From a checkpoint of a small transformer trained on Wikipedia.
Size: 14 layers, width 224, 7 heads of 32, MLP 640 GELU, vocabulary 1024, 7.32M parameters.
Architecture: LayerNorm before each block, learned positions, biases, tied embeddings.
Training: a variant of Muon for these matrices, 132M tokens.
Each number is 128 + 24 x the weight over its row's rms, rounded and kept within 0 to 255. Layers, rows and columns count from 0. The size above them is the row's rms in percent of the matrix's.

# layer 3 MLP up, 640x224, rms 0.0443, rows 537-598, columns 112-223
size [100  96 123  88  96  89 108  99 111 132 100  98 100  99 104  92 103  99  97 116  99 102  81 102  96  89 104  99  91 104 109 105  99 104  84  99 104  83  97  96  98  97  99  83  72  93  99 100  94 100 100  91 114 102  90  82  89 105 101 106  94 100]
[[121 131 151 125 133 117 142 133 119 130 155 100 107 157 149 147 121  94 123 101 110 168 127 101 116 112 128 123 110 161 102 108  92  60 102 125 127 113 143 153 125 121 153 106 161 134 142 146 152 144 135 138 121 109 120 140 173 143 130 136 131 125  86 103 145 161 161 128  93 132 129 134 136 107 150 134 174 115 131 108 134 121 113 105 126 150 122 102  92 122 102 107 122  84 138 101 112  96 147 151 109 172 140 109 101 155 141 110 148 127 113 143]
 [124 133 102 118 134 135 153 141 120 149 163 167 115 128  97 130 136 162 130  27 184 135 104  86 150 149 140 151 148 123 114 118 150  93 108 167 119 126 122 153  93 136 150 131 120  97 132 188 140 150 148 170 148 110 116 104 113 150  94  89 137 165 166  91 103 127 118 104 140 123  99 125  92  70 193 126 112 128 133 110 120 117 120 142 125 127 161 116 148 150 133 149 190 136 104 137 154  98 138 112 176 111 151 117 109 130 141 134  96 106 150 125]
 [146  81 111 145 139 140 133 137 107  74 183 175 146  92 126 125 125 119 109 117 120 119 117 132  99 154 126  81 119  99 119 130 128 115 171 116 131 139 138 136 129  89 136 130 138 121 143 131  63 163 114 120 111 153 110 128  97 123 153 118 166 138 149 150 123 148 101 127 100 126 119 137 141 109 160 137 142  92 148 133 167 105 147 146 152 136 136 109 141 127 118 129  98 114 187 103 110 183 138 136 135 132 145 136 161  83  92 148 118 150 114 116]
 [122  75 135 149 115 171 122 143 114 114 120 152  91 172 135 130 129 139 116 123  91 140 125 117  86 128 118 113 123 124 125  95  87 152 141 143 116 101  70 122 129 111 117 135 117 136 160  86 172 147 102 111 103 101 109 124 121  91 124  79 135 136 156 134 154 187 124  92 132 113  96 153 146 108 111 158 110 119 171 145 107 161 170 125  90 101 121 103 153 149 118 127 150 133 118 102 144 100 125 119 138 113 157 140 187 126 106 158 111 133  90 135]
 [122 125 128 131 131 139 131 138 144  96 113 119 161 129 119 176 168 186 146  99 117  92 159 132 146 125 140 114 156  95 153 135 126 123 127 156 149 104 121 135 157 146 126 118 130 128  83 163 153 122  97 101 140 105  81 103 120 110 119 114 130  94 124 127  86 104 136  83 132 117 183  67 161 117 144 112 133 116 108 148 132  85 180 130 158 175 198 102 110 181 128 128 121 157 147 127 101 114 117 117 115 113 115 121 123 144 128 185 135 154 140  97]
 [102 119 140  97 154 119 136 109 112 126 179 141 121 101  94 101 131  98 146 119  92 110 120 102  90 145 138 110 145 157 129 114 145 126 107 142 101 140 127 133 170 133 120 125 127 146 131 183  91 107 178 208 103 151 132 144 163 159 146  96 116 148 124 140  97 126 184 101  86 109 105  90 146 122 138 154 118 128 109  99 156 151 123 116 133  97 163 164 114 139 171 120 115 109 123 130 109  71 150  96 148 159 132 184 143 135  95 109 153 155  88 132]
 [131 116 147 148 145 120  48 149 116 111 144 136 132 115 110 137 151 138 110 117 117 131 122 135  73 152 149 115 129 101 174 132  90 107 160 142 117 114 140 145  78 148 130 104 140 126 141 159 140 123  95  93  97  78 149 134 118  79 124 110 134 137 114 138 168 147 176 120 164 100 109 126  97 138  58 137 131 131  92 155 132 103  79 104 165 182 149 147 178 120 106 112 120 137 146 126 136 115 162 120 144 120 147 155 132 125 100 162 140 121 120 131]
 [121 104 123 101 128 115 129 157 140 159 103 126 135 131 106 143 155 149 113  85 158 103  85 120 145 131 118 114 120 139 116 109 129 116 128 136 138  92  91 151 150 149 136 119 121 164 129 148 135 131 174 143 100 149 164 121 108 111 121 132 111 177 154 125 135 144 134 123 146 117 104 138 132 131 149 129  92 172 138 140 147 145  92 135 132  87 120 169 128 131 107 177 124 109 133 136 141 127 110 155 142 107 159 164  77  68 112 136 108 142 112 159]
 [119  99 115 130 113 109 150 158 135 177  94 141 113 110 137 174 159 109 141 164  98 112 125 139 143 138 130 109 108 133 122  93 149 111 158 113 123 149  92 133 105 134 146  96 107 128 141 114 143 125 130 165 156  91 125 151  93 128  86 111 141  82 100 142 146 130 118 139 135  88 105 127 101 131 133  91 139  98 112 150 165 124 152 176 141 134 102 109 100 201 119 135 147 138 130 181  91  94 149 157 108  90 152 110  94 130 144 127 122 132 152 133]
 [150 129 127 117 136 162 137 150 111 149 112 189  87 121 142 117 114 110 121 100 111  68  82 107 151 169 142 151 113 112 151 117 142 117 134 105 146 145 167 152  95 159  96 108 180 114 147 146 150 138 114 139 137 134 158  69 122 144 176 118 186 179 121 156 134 106 110 128 132 117  97 141 126 105 140 133 123 115 130 143 123 142 165 152 136 121 110 109 109 122 180 135 158 144 133 150 133 111 102  95  79 175 102  75 104 139 132 128 103 118 121 135]
 [119 146 116 146 130 135 136 129 144 142 102 166 173 110 124 107 111 143 138 136 141 117 151  78 160 171 117 122 137 172 129 146 131 116 181 143 114 152 129 111 136 100 121 147 110 129 136 136 130 115 146 107  96 130 104 165 131 138  95 122 106  84 124 114 151 138  68 143 131 160 151 126 120 124 106 126 102 108 102 128 102 130 138 141 134  92  97  89 116 165 163 173 149 118 125 158 168 101 113 119 153 121  77 104 147 115 153 128 152 138 197 126]
 [125 133 160 151 132 102 147 156 108 159 135 100 134 140 127 131 113 112 115 152 147  93 129 145 146 124 129 144 121 129 120 133  98 113 116 137 145 112  80 174 136 144 140  79 107 114 141 152 135 111 152 104 160 162  87 124 111 102  97 130 115 147  99 146 110 164 169 103 128 154 132 125 157 126 114 158 130 154  88 129 131 105 159  96 136  79 119 134 152 130 125 108 172  98 152 163  96 135 173 131 173 171 119  81  96 119 131 169 116  82 126 139]
 [160  95 133 118 135  90 146  97 135 145 121 149 172  85  99 129 112 157 106 130 117  92 133 141 164 113 106 105 129 167 132 140 132 128 156 144 116 129 133 113 116 134 108 106 104 157 161 132 120  86 114 113  95 111 161 157  94  97 109 101 116 124 156 102  99 150 128 111 153 163 105 137 128  95 143 160  81 152 122 133 120 187 135 103 129  93 133 150 134 113 109 140  85 156  87 162 131 148 132 132 106 114 156 147 128 165 120 154 146 145  99  87]
 [135 123 136 137 155 140 117  94 124 112  94 150 130 114 110  97 145 129 143 118 141 162 130 100 108 153 133 149 106 116 127 129  95 134 176 144 137 142 110  87 153 155 134 100 115 118 146 131  88  92 112 122 141 149 155 158 111  99 146  98  92 191  89 147 105 128 120 107 142 126 116  79 125 155 113 112 147 105  95 149 117 129 137 127 101  92 127 111 143  88 167 139 165 147 120 136 143 106 148 185 128 157 103 111 101 129 144 139 168  88 144  88]
 [ 96 125 131 113 129 160  68 130  88 138 149 151 107 113 117  75 153 112 146 142 164 128 113 121 124 151 149 158 125  88 143  96 126  88 166 145 161 165 164 101 148 145 136  83 158 120 109 181  78 139 167 131 118 138 130  94 121  93 164 120 150 164 125 157  96 135  91 164 123 140 145 160 120 150  91 146 140 124 116 135  58 143 154 134 106  75 128 115 112 124 101 120 156  97 147 129 126 138 113 100  99 110 118 106  87 110 137 136 123 137 113 139]
 [143 157 175 140 115 176 141 113 134 132 107 121 168 134  78 126 159 147  87 115 169 148 178 128 150 148 105 130 115 101 112 120 118 115 105 145 130 170 133 122  93 140 144 107 122 153 175 135 127 145 111 141 131 131  96 119 152 107 143 124 106 127 163 111 114 191 148 140  94 122 125 120 149 112 114  77 102 139 146 142 133 139  98 102 108 130  93 100 123 153 102 134 152 111  94  84 137 108 150 139 121 135 101 169 137 169 128  93 121 166 151  95]
 [114 119 138 179 118  96  88  98 162 118 109 126 132 127 125 151 121 111  83 147 146 122 139  98 115 153 137 101 144 104 140 135 126 115 133 159 142 132 110 134 133 143 125 116 159 116 127  96 134 146 114 127 148  96  98 157 176  85 102 113 125 122 134  88 135 111 125 165 116 109 160  99 108 139 144 104 121 160 196 108 128 103 130 126 178 108 158 134 151 115 132 137 123 150 135 121 144 116 119  89 119 128 158 113 145 128 147 136 126 133 112 140]
 [128 100 118  88 159  92 139 129  93 109 133 133 128 158 138 131 135 123 126 140  97 146  98 146 126 104 120 115 126 106 138  92 137 128 121 129 105 152 105 125 162 109 128 116 156 135 138 101 107 131 152 166  72 147 151 119 136 126 146  83 137 146 129 143 134 125 108 154 116 100 114  79 129 100 129 100 103  83 100 161 115 120 102 146 164 142 125 118 159 166 135 126 149 155 167 120  85 130 184 161 125 161  76 122  74 163 166 118 156 146 145  95]
 [106 141 104 149 162  91 124 121 114 181 134 126 102 148 113 168 109 154 121 125 116 102 142 111 128 141 147 132 136 138 114 135 126 127 132 105 127 135 118 147 179 120  93 129 202 130 118 143 146 150 144 110  99 145 162 135 134 160 116  93 141 174 127  97 121 136 116  99 117 155 110 144 121 157 101 122 105 151 139 126 138  99 150 122 161 126 109 190 116 128 112 149 107 152 138 117 122 194 147 118 170 128 151 136 144 127  75 177 130 112  89 156]
 [135  91 121 115 113 124 116 139 160 144 149  92  98 140 155 115 154 150 125 155 116 119  93 141 116 124 114  80 123 133 123 159 105 174  97 142  93 109 138 120 144 143 144 152 116  64 139 163 150 100 157  99 150  96 157  85 145  90 129 156 105 150 152  86  98 133 152  75 131 116 124 119 111 134 168 115 138 139 177 166 163 111 145 144 143 172 179 120 127 162 176 110  89 107 149 125 123  76 145 135 103 157 133 124 129 125 107 147  85 107 149  99]
 [120  85 111 169 134 128 158 148 107 117 177 105 176 131  75 136  48 138 123 118 116 120 154  95 161 118 145  81 112 128 108 131 150 116 126 157 132 123 124 156 131 104  89 137 128 131 141 144 144 111 131 129 140 137 152 111 136 124 113 137 163 100 193  97 127 133 179  87  67 146 162 114 140 155  60 121 132 136  99 132 120 120 137 157 141 118  85 108 118 142 119 169 154 114 118 136  80 110 122 156 168 129 116 124 146 145 114  91 161 140 131 149]
 [ 93 122  93 162 115  86 154 117 102 119 114 138 155 132 140 124 103 138 106 157 136 139  88 157 105 179 105  93 126 112 104 161 155 152 135 125  86 147 106 124 148 170 158 101  67 179 115 119 106 119 155 105 139 136 181 116 165 122 126 157 113 121 100 101 113 125 136 145 118  87 163 115 193 111  98 157 128 123  94 186 128 164 102 128 136 148  91 150 147 145 176 128 106 130 128 110 114 155  85 109 155 148 180 126 122 125 125 169 125 117 105 133]
 [127 165 122 115 172 146  76 137  80 138 140 130 121 159 132  85  96 112 123 116 110 125 152 134 155  78 144 116 141 146 116 102 121 158 141 113 176 101 135 136 152 143 173 129  72 140 131  97 128  79 113 147  65 108 175 155 141 121 138 129 149 143 170 108 100 136 104 121 119 114 169 140 153 127 145 109 105 118 115 122 123 112 101 111  75 126 121 146 130 139 156 114 112 137 138 146 117 140 163 123  91 135 114 122 175 152 123 128 155 141 121 136]
 [114 148 118  96 173  90 125 172 103 142 108  98 130 128 121 133 117 123 116 140 154 151  98 115 132 112 116  99  93 163 138 123 159 149 117 126 157  87 141 130 169 152 138 100 175 120 132 144  92 129 156 148 122 109 116 123 119 121 133 106 100 135 125  78 114 134 133  81 147 106 147 138 141 148 133 129 104 143 139 160 130 139 160 143  70  99 141 139 113 109 141 154  79 104 110 116 181 178 142 146 120 140 150  97 104 114 149 119 133 139 137 118]
 [147  91 120 129 112  64 174 136 145 126 147 135 123 151 121  97 109 142 154 133  98 114 121 162 108 138 108 139 133 143 172 143 115 120 151 134  82 154 161 146 115 164  92 132 122 141 122 148 111 148  78 135  96 157 147 114 139 127 104 122 133 108 131 116 111 135 129 115  90 161  97 119 132  29 118 133 120 135 122 147 129 142 123 118 122 125 132 129 153 123 120 114  94 135 136 156 126 126  70  91  92 175 147 132 132 135  92 121 139 159 113 125]
 [131 133 105 116 134 108 110  95 142 148 137 157 182 156  89 139 154 139 139 100 164 138 122 145 144 118 178 153 108 133 130  72 127 140 145 143 135 112 129 116  97 148 122  80 126 119 133 167 158 137 134 121 125 117 148 153 127 125 137 166 142 109  79 142 128 138 164 134 114 126 126 105 122 117 125 136 149 108 120 130 139  90 106 141 154 116 150 125 114 134 107 161 134 142 119 170 178 126 161 111 116 138 154 120 155 139  99 115  96 129 153  89]
 [145  95 147 138  95 145 152  79 102 139 118 141 144 120 181 151 122 107  99 127  89 132 153 169 138 115  72 147 130 118 113 156 107 154  59 150 129 149 135 179 121 129 121  80 116 104 128  96 111 140 138 132 103 101 159 109 153 130 134 157 155 136 116 123 148 125 102 143 139 108 119 123 152 106 149 112  98 115 131  86 133 131 135  83 154 132 160 144 130 140 139 149 125 111 146 189  78  78 159 101 105 130 141 141 133 108  88 112 138  89 144  90]
 [152 152 139 122 127 126 112 113 129 149 122 119 107 148 150  69 141 123 105 122  93 144 169 106 139 144 122 123  79 104 185  86 128 117 151 125 114 141 161 126 133 119 163 131 138 107  93 149  74 112 125 142 119 141 127 106 136 140 167 110 123 111  72 101 135 124 134 126  93  80 156 111 164 142 111 166 125  82 170 111 106 126 129 139  94 127 118  69 125 159  98 136 128 121 148 109 164 122 123 109 123 168 104 127 154 143 131 118 123 166 127 118]
 [141 148 150 117 144 171 109 141 115 101 148  87 148 187 155 138 153 115 122 124 131 175 117 139 135  69 120 138 160 137  78  98  87 159 166 152 113 106 108 132 127  81 112  87  93  88 142 166 118 142 113 123 118 127 125 132 141 160 136 110 128  98 127  87 123 128 158 118 113  98 112  89 141 121 111 144 135  91 105 132 136 157 116 101 141 136 131 150 145 162 169 125 128 135 107 109 127 169 125 153 166 111  97 126 120 131  95 112 143 137 147 131]
 [121 134 130 111 143  75 111 117 118 146 157 144 111 127 147 116 123 122 145 164  91 155  98 140 129 160 112 109 118 131 117  97 122 137 143 115 141 176 114 162  98 121 113 179 117 141 121 115 112 116 102 129 125 121 107 127 112 116 164 140 117  96 130  88 102 120  62 125 105 158  97 145 177 119 144 138 103 117 121 168 132 130 126 113 107 129 131 116 121 128 148 181 137 134 142 132 120 162 125 104 103  89 163 103 158 136 118 151  55 132  98 168]
 [167 164 164  99 155 140 153  91 128 125 123 162 159 110  89  98  76 138 120 117 115 102 107 100 111 124 106 141 138  88  91 158 133 134 157 123 150 109 139  95 123 132 137  90 122 129 115 124 119 150 146 111 125 124 163 112 153 121 126 139 141 113 116 137 136 138 177 145 129 100 129 163 106 114  92  94 161  94 108  86  99 136 110 131 114 132 121 133 107 120 179  81 105 118  81 101 135 110 144 101 122 152 165 147 127 141 202 110 134 145 153 172]
 [ 98 165 135 176 137 131 159  97  85 105 120 135 117 102  85 131 128 117 159 119 134 170 156 118 122 146 103 124 102 114  99 134 118 101 109 102 103 144 143 132  74 102 133 150 121 129 128 124 151 130 123 138  81 128 154 137 124 154 142 142 164 127 137 114 159  89 170 138  91 120 172 142 121 135 110 130 125 109 111 152 128 124 120 173 139  87 142 137 119 151 128 153 112 107 136 108 112  91 124 111 154 114 113 169 161  98 154 134 147 147 184 100]
 [135 151 115 103 110 146 102 111 115 125 141 107  95 105 114 137 123 175  92 136 110 169  82  91 119 151 128 110 131 131 110 133 114 101 133 133 133 118 121 126 122 155 132 133  67  99 138  71 112 118 129 130 150 154 180 115 126  77 111 117 127 126 141 184 108 172 167 128 160 135 126 133  95 111 199 107 127 123  74 147 119 133 165 130  84 120 103 140 140 145 153 102 175 126  78 144 148 125 156 132 154 119 113 116 111 122  78 130 113 113 109  97]
 [ 94 129 141 115 106 139 137 149 141 140 137 151  86  95 106 121 156 104 165  87 113 127 154 119 135 183 136 136 120  99 102 128 110 111 145 157 174 135 122 108 104 161 118 142 150 139 131 170 110 107 122  92 134  99 124 114 142 112 115 130 158 154 165 156 110 165 146 120 104 125 168 117 108 130 102 141 147 159 125 129 141  85 111 141 138 118 102 109 118 134 123  88 173 122 126 125  93 126 105 151 106 111 108 120 125 129 133 112 116 156 106 110]
 [164 129 139 155 115 119 173 174 149 140 165 122 110 130 156 109 148 152 150 110 146 156 158  58 111 128 110 159  94 136 145 122 146 128 110 127 137 130 101 125 141 107 145 123 148 101 146  91 141 131 150  88 175 112 148 136 145  86  96 139 130  98  79 156  88 148 103 109  95 117 152 133 130 139 171 122 113 115 138 125 120 102 136  91 108 148 137 119 114 126 100 144 115 111 107 123 104 150 132 137 122 127 191  65 120 123  75 133 175 139 113  96]
 [126  91 123 168 152 145 109 124 132 162 139 142 139 123 119 171  98 100 139 156 111  99 117 118  93 114 171 131  93 120 104 121  90 153 123 126 152 144 109 101 151  92 129 123 106 126 109 138 123 120 103 141 135 148 110 101 161 130 145 128 146  63 148 166 128 146 125 155 123 116 193 127  92 119 168 114 120 115 136  85 108 119 107 121 135 105 125 141 102 159 132 105 109 186 134 163  91 102 109 164 169 133 133 143 145  96 118 176 136 121  82 143]
 [102 116 104 143 102  70 116 135  87 177 130 124  89 154  86 160 107 122  94 171 128 106 144 139 142 119 121 109 142 134 135 130 137 147 128 121 116 123 119 139 147 153 158  97 117 122  95 127 150 126 140  91 110 105 144 117  93 186 133 140 144 165 172 176 195 129 111 163 140 118 155  91 164  60 102 102 116 130 107  98 165  97 148 143  96 106 158 142 119 134  98 133 167 104 148 132 114 114  81 120  85 107 116 127 141 115  95 110 163 114 116 132]
 [125 188 121 154 183 126 169 151 141 102 116 112  91  94 113 151 137 110 109 149 105 155 109  93 107 127 182 137 105 143 120 129  98 110 173 148 149 146 140 180 151 131 139 127 141 118 119 113  99 105  85  95 129 108 104 136 128 139 138 123 159 185 132 117 149 150 121 140 114  97 149 171 147 153 125 148 135 152 125 122 170 166 109 122 117 149 113 162 147 130 118 162 142  97 136 111 119 104 148 190 126 142 120 141 131 118 126 104 106 118 141 123]
 [154 136  97 142 102 152 156 108 119 144 119 143 124 139 141 118 142 140 133 157 107 141 114 163 154 151 129 119 133 126 113 136 111 112 135  85 142 142 151 162  91 139 134 168 165 136 149 145 121  74 108  99 148  88 129  93  93  82 145 108 153 112 154 183 113 132 126 148 149 113 140 143  58  87 142 108 138  64 125 152 123 118 162 131 126 119 163  90 109 143 110 138 124 149 180 101 124 124  92 142  89 153 162 118 128 136 104 184 107 114  78 153]
 [ 81  93  96 107 101 108 131 128 116 167 152 108 134  71 133 138 163 126  95 105 127 127 170  85 138 121 162 157 142 110 131 132 149 173 155 125 117 119 145 102 122 128 105 140 156  93 197 164 147 149 151 175 146 137 100 101 152 145 134 131 123 150 131 124  61 130 132 121 125 134 147 104 112 144 152 110 139 101 141 105 101 157 142 125 156 148 159  84 144 137 118 131 170 118  90 147 101 143 132 131 100 141 143  75 156 120 136 110  84 139 103  97]
 [122 105 127 100 115 110 118 143 161 119 141 147 101  93 111  56  82 114 107 142 163 167 123 113 117 107 125 143  78  78 135 138 120 144 126 189 114  94 153 162 157 124 137 107 139 121 112  96 135 111 122 109 131 120 155 127 166 175 140  65 135 165 124 141 172 129 137 104 137 130  98 155 109 101 137 153 107 134 114 147  94 140 132 128 126 108 119 135 111 127 117  92 178 114 122 164 148 102 105 133  77 104 113 117 153 147 107 161 127 136 149 142]
 [136  88 108 123 130 149 114 107 156 108 175 151 140 133 134 103 133 144 137 125 153 143 144 116 120 111  94  75 120 102 118 208 133 138 172 112 137 177  88 112 130 153 155 160 150  88 144 150 170 140 124 106 101 120  95 143 124 123 153 132 118 114 125 148 110 151 159 115 135 143 117  96 109 108 110 141 137 160 121 140  69 135 122 108 122 169 113 147 131 124 118 116 116 123 106 100 135 144 137 119  95 105  99 143 154 161  99 114 143 123 116  95]
 [131 124 142  97  90 129  76 125 128  98 122 164 128 120 150 158 159 115 143  98  74 137 115 101 102 116 149 147 109 172 126  61 135 118 144 136 143  80 154 179  88 118 132  98 114 129 150 206 150 106 128 126 111 111 111  94 162 148 122 128 129 150 127 145 120 187 103 100 115 115 118 152 126 179  81 116 161  92 126 116 104 118 130 193 115 116 140 154 163 165 126 141 156 111 147  87 148 105 147  82  99 128 187 140 115 113 123 151 115 154 129 132]
 [ 82 140  98 152 142 101  97 113 109 134 140 122  88 141 106  66 121 124  98 106  97 143 141 157 119 134 116 127  92 105 127 142  84 113 132 143 207  89 107 115 156 122 166  86 112 152 157 167 147 110 118 135 178 124 142 153 120 117 163 163  88 143 107 146 113  97 118 140 152 129 119 101 124 168 142 120 116 143 131 120 110 154 126 174 126 145 165 130 149 107 123 104 126 179 140  95 119  84 115 138 166 146 106 114 119 129 110 127 152 109 119 170]
 [112 143 133 123 120 130 137 126 132 172 151 163 155 171 145 140 139 129 125 124 154 162 138 105 105 114 113 104 148 117 154  90 159 114 154 136 121 162 114 125 122 144 134 127 136 132 151 117 108 127 125 158 139 130 142 115 142 107 122 144 135 165  97  99 122  70 121 131 119 127 118  98 197  83  89 108 140 142  84 139 100 153 132 170 138 154 135 131 171 166  85 121 111 125 131 187 160 138 175 120 126  97 148 135 126 105  97 109 118 143 124  85]
 [139 118 113 103 160 121 146 109  47 124  92 125 117 113 134 127 124 116 107 143 115 114 148 107  97  94 105  99 105 138 125  96 114 129  86 132 115 149 132 125 107 119 121 121  72 158 110 160 106 112 116 128 106 150 165 150 164  81 152 107 115 142 155 146  97 125 147 101 114 160 201 159 133 152  96 177 118 155 136 116 173 112 101 147  95  86 144 126  83 137 192 120 121  97 128 132 142 141 110 151 112 127 134 127 106 107 125 171 127 155 126 125]
 [168 113 133 118 106 111 164 155 107 140 128 134  91 144 130 120 104 155 159 125 157 121 129 191 178 129 165 116 135 136 118 144 125 163 137 116 153 132 123 164 113 131 135  92 126 148 124 122 136 120 119  96 103 155 131 135 149  97 101 124 121  68 142 158 108 143 115  99 150 105  90 130 131 117  51 134 112 109 190 137 116 155 116 108 143  95 165  90  86 105 139 157  59 129 165 143 135 136 120 103 123  98 122 126 151 106 132 160 144 169 163 148]
 [180  92 134  61  77  76 139 106 130  88 132 135 171 143  95 165  85 178 115 145 124 142 147 143 136 140 144  97 121 137 139 111 114  95 122 103 157 124 130 115 145 149 167 130 102  96 166 179  85 147 130 134 124 114 150 131 107 100 166 129 151 104 152 132 111 117 119 171 122 108 132 153 126 144 109 109 123 140 136 123  95 123 184 121 141 118 155 110 114  94 126 174 105  99  89 123 120 150  95 111 133  99 142  85 115 113 141 100 143 144 149 135]
 [104  88  79 125 141 122 137 106 104 167 125 106 124 111 128 134  99 118 154 136 103 185 120 141 125 147 107 179 105 117 135 162 104 134 101 110 150 130 134  86 154 119  90 117 153  85 163 155 175 114  97 129 106 152 141 134 125 115 167 139  84 185 158 114  64 150 157 158 126 140  94 124 127 133 137 111  86 145 127 163 144 176 109  93 127 118 111 139  86 115 151 142 154 109 115 132 100 101 138 128 123 148 160 159 102 117 151 123  65 120 116 151]
 [154 120 171 129 127 170 128 141 143 145 108 110 117 136 141 152  83  53 133 143 139 116 129 113 134 112 130 125 124 104 131 131 148 125 153 162 114 155 148 153 137 150 154 107 164  84 164 111 159  95 101  77 110 156 115 150 112 170 109 130 119 140  85 134 132 140  78 122 112 108 117 139 145 123 147 121 139 125 114 142 156 103  64 110  81  94 121 112 149 183 128 104 168 140 113 147 121 111 134 158 158 169  98 184 102 106 132 116 152 129 151 104]
 [123  98 124 118 170 131 154 136 142  88 131 135 148 131 123  80  94 134 140 143  76 171 124 124 119 145 135  72 138 102 108 110  97  86 120 144 154 107 121 129 100 128 108 110 153 131  96 181 100 125 116 143 129 110 104 142 102 128 144 125  98 178 138 157 147 181 183 104 154 116 122 131 148  74 116 149 121 161 110  98 132 106 175 194 124  97 124 107 142 146 116 137 113 128  90 166 127 128 103 124 172 103 132 124 184 143 148 114 158 127 135  81]
 [113 143 134 101 131  93 119 119 100 111 100  62  94  78 130 106  62 123 161  90 133 163 133 116 102  94 138  91 139 117 142  79  94 117 146 180 165 108 137 134 112 142 172 101 114 108  85 141 141  81  92  96 128 116 112 123 144 136 110 144 149 151 122 129 145 131 149 101 148 133 110 109 118 111 103 161 111 152 121 126 132 136  95 147 109 154 148  91 131 143 123  87 142 106 127  93  84 166 101 168 137 126 154 171 174 106 109 133 123 141 146 126]
 [123 109 133 121 151 124 148 153  92 146 147 146  67 150  95  81  98 100 110 138  92  86 115 119 153 107 145 125  93 144 103 114 131 121 148 109 112 120 108 146  71 153 150 123 159 121 127 145 111 144 128 171 106 131 134 148 129 149 114 114 138  96 128 110 135 139 107 104 141 111 127 142 165 114 107 149 115 135 134 174 153 159 127 119  79  88 108  97 127 167 138 112 126  70 152 187 148 138 149 123 101 162 129 112 114 146 129 119 107 121 124  78]
 [124 105 110 121 151 166 156 129 122 123 126 126 150 140 135 145 159 123 154 151 110 148 156 165 140 107 131 166 161 131  96 132 118 107 113  83 145 155 107 134 123 132 122  95 163 151 160 197 145 131 133 112 171 124 128 113 117 127 119 158 152 150 106 146  98 182 116 154 122 126 143 129 120 103 125 112  85 106  83 150 158 101  88 128 127 105 126 119 129 116  93 151 140 109 105 126 113 111 111 122 123 104 109 111 161 134 121 123  90 127 158 157]
 [ 88 161 160 137 109 143  71 136 111  99 101  63 121 114 121 140 120 148 119 117 118 140 103 134 130 127 124 116 129 114  98 140 168 146 118 176 159 159  97 171 144  86  76 126 115  73 150 104 122 144 125 125 126 134 100 110 122 143 143 141 153 163 110 109 164  74 164 123 120 128 165 127 137 109 132 111 130 102 155 117 100 107 109 152 143 148 106 164 100 114 145 173 130 137 163 120 158 117 128 126 166 131 124 184 141  99 141 105 131 125 166 134]
 [107 107  94 138 112  94 132 116 169 150 114  98 113 153 146  98 114 103 154 135 119 115 155 104 140 142 131 135 101 106 123 153 119 146 154 118 106 141 151 144 148 181 135 146 165 103 126 188 145 124 115 105 115 136 144 175 125 134 166 175  86 120 118 147 137 101 134 116 136 114 142 135 105  77 133 123 137 148 130 132 118  90 163 109 101  98 130 123 178 117 119 156 146 119 140 133  74  96 150 148 139 118 117 155 140 143  99 162 102 119 137 146]
 [120 144  80 136  75 134 117 114 126 170 159 116 146 106  96 107 137 142 142 137 137 107  92 159 122 139 157 118 128 156 120 150 124 125  95 166 114  93 107 155 155 120 159 126 116  99 133 118 104 119 101  98 175 129 118 118 135 149 104 125 196 109 162  96 106 145 143 163 121 109 120 143 131 121 109 144  98 144 154 157 119 180 138 129 140 132 146  64 127 127  92 102 137 109 113 135 114 157 143 140 136 159 120 142 148 155  96 129 175 127 106 108]
 [110  96 104 143 129 101 146  93 116 119 138 112 146 105 149 132  79 124 157 126 115 126 143  96  95 134 108 147  98 115 107 130 135 129 131 129 132 188 122 138 102 156 153 112 134 127 189 136 128 129 130  95 122 113 115 107 141 104  63 104 134 115 107 131 149 140 125 107  85 113 107 149 118 128 161 121 117 141 167 107 145 154  85 132 146 144 123 133 107 139 142 136 147 145  94 102  88 107 142 128 118 144 148 109 153 164 156 140 157 132 163 146]
 [146 146 136  92 146  96  96 112 130  97 169 151 139 113 125 106 165 150 147  80 131 168 134 190 142 168  92 175 173 158 110 107 116 144  91 166 162  96 116 154 112 148 207 113 140 115 143 164 108 170 112 116  95  98 117  86 128 104 139 124 140 106 134 110 107 114 129 114 111 131 129 156 163  96 131  91 156 141 138 113 163 104 152  99 110 125 132 168 110 121 126  92 111 169 117 114 125 156 121 105 136 137 109 142 124 147 166 120 134 111 139 109]
 [162 163 168 107 140  79 137 180 180 113 105 132 107 102 151 113 119 135 136 152 150 117 130 105 143 143 118  89 143 125 191 116 122 127 133 118 149 120 117 125 137 104 169 124 169 126 129 135 122 166 125 132 145 147 115 127 142 122 166 135  89 107 151 178 126 104 117 147 104 122 123 169 120 120  96 164 117 139 113 102 118 143 129 113 117 109 142  67 131 144  91 123 120 126  91 129 139 133 114 119 148 107 145 110 146 137 143 137 118 202 157  86]
 [ 96 105 113 131 131 135 102 155 135 122 103 132 189 116 149 103 106 140 113 168 133 125 152 118 109  96 172 141 152 128 110 115 175 130 123 170 129 105 118 151 139 153 114 105 167 116 111 130 146  79 135 119 114 130 133 121 131 130 133 128 113 146 115 132 123 120 118  84 128 116 136 147  97 127 159 104 125 144 123 157 106  39 138 116 139 149 135 125 105 122 119 106 122 149 139 142  90 136 147 102 140 154 122 152 153 152 123 113 112 168 181 107]
 [116 141 130 143 164 129  97 143 127 136  83 139 150 165 147 159 108  93 116 131 138  93 140 122 138 174 127  97 128 134  92 119 123  97 103 119  87  94 100 154 107 152 164 129 105 147 116 148 162  99 143 137 154 163 168 156 117  97 140 116 127 122 183 137 152 105 117 118 123  73 125 148 104 148 167 135 118 118 133 140 144 116 137 139 152 116 113 136 120 195 124 152 100 147 128 100 121 119 131  91 188 120 157 129  87 124 100 125 130 149 146  82]]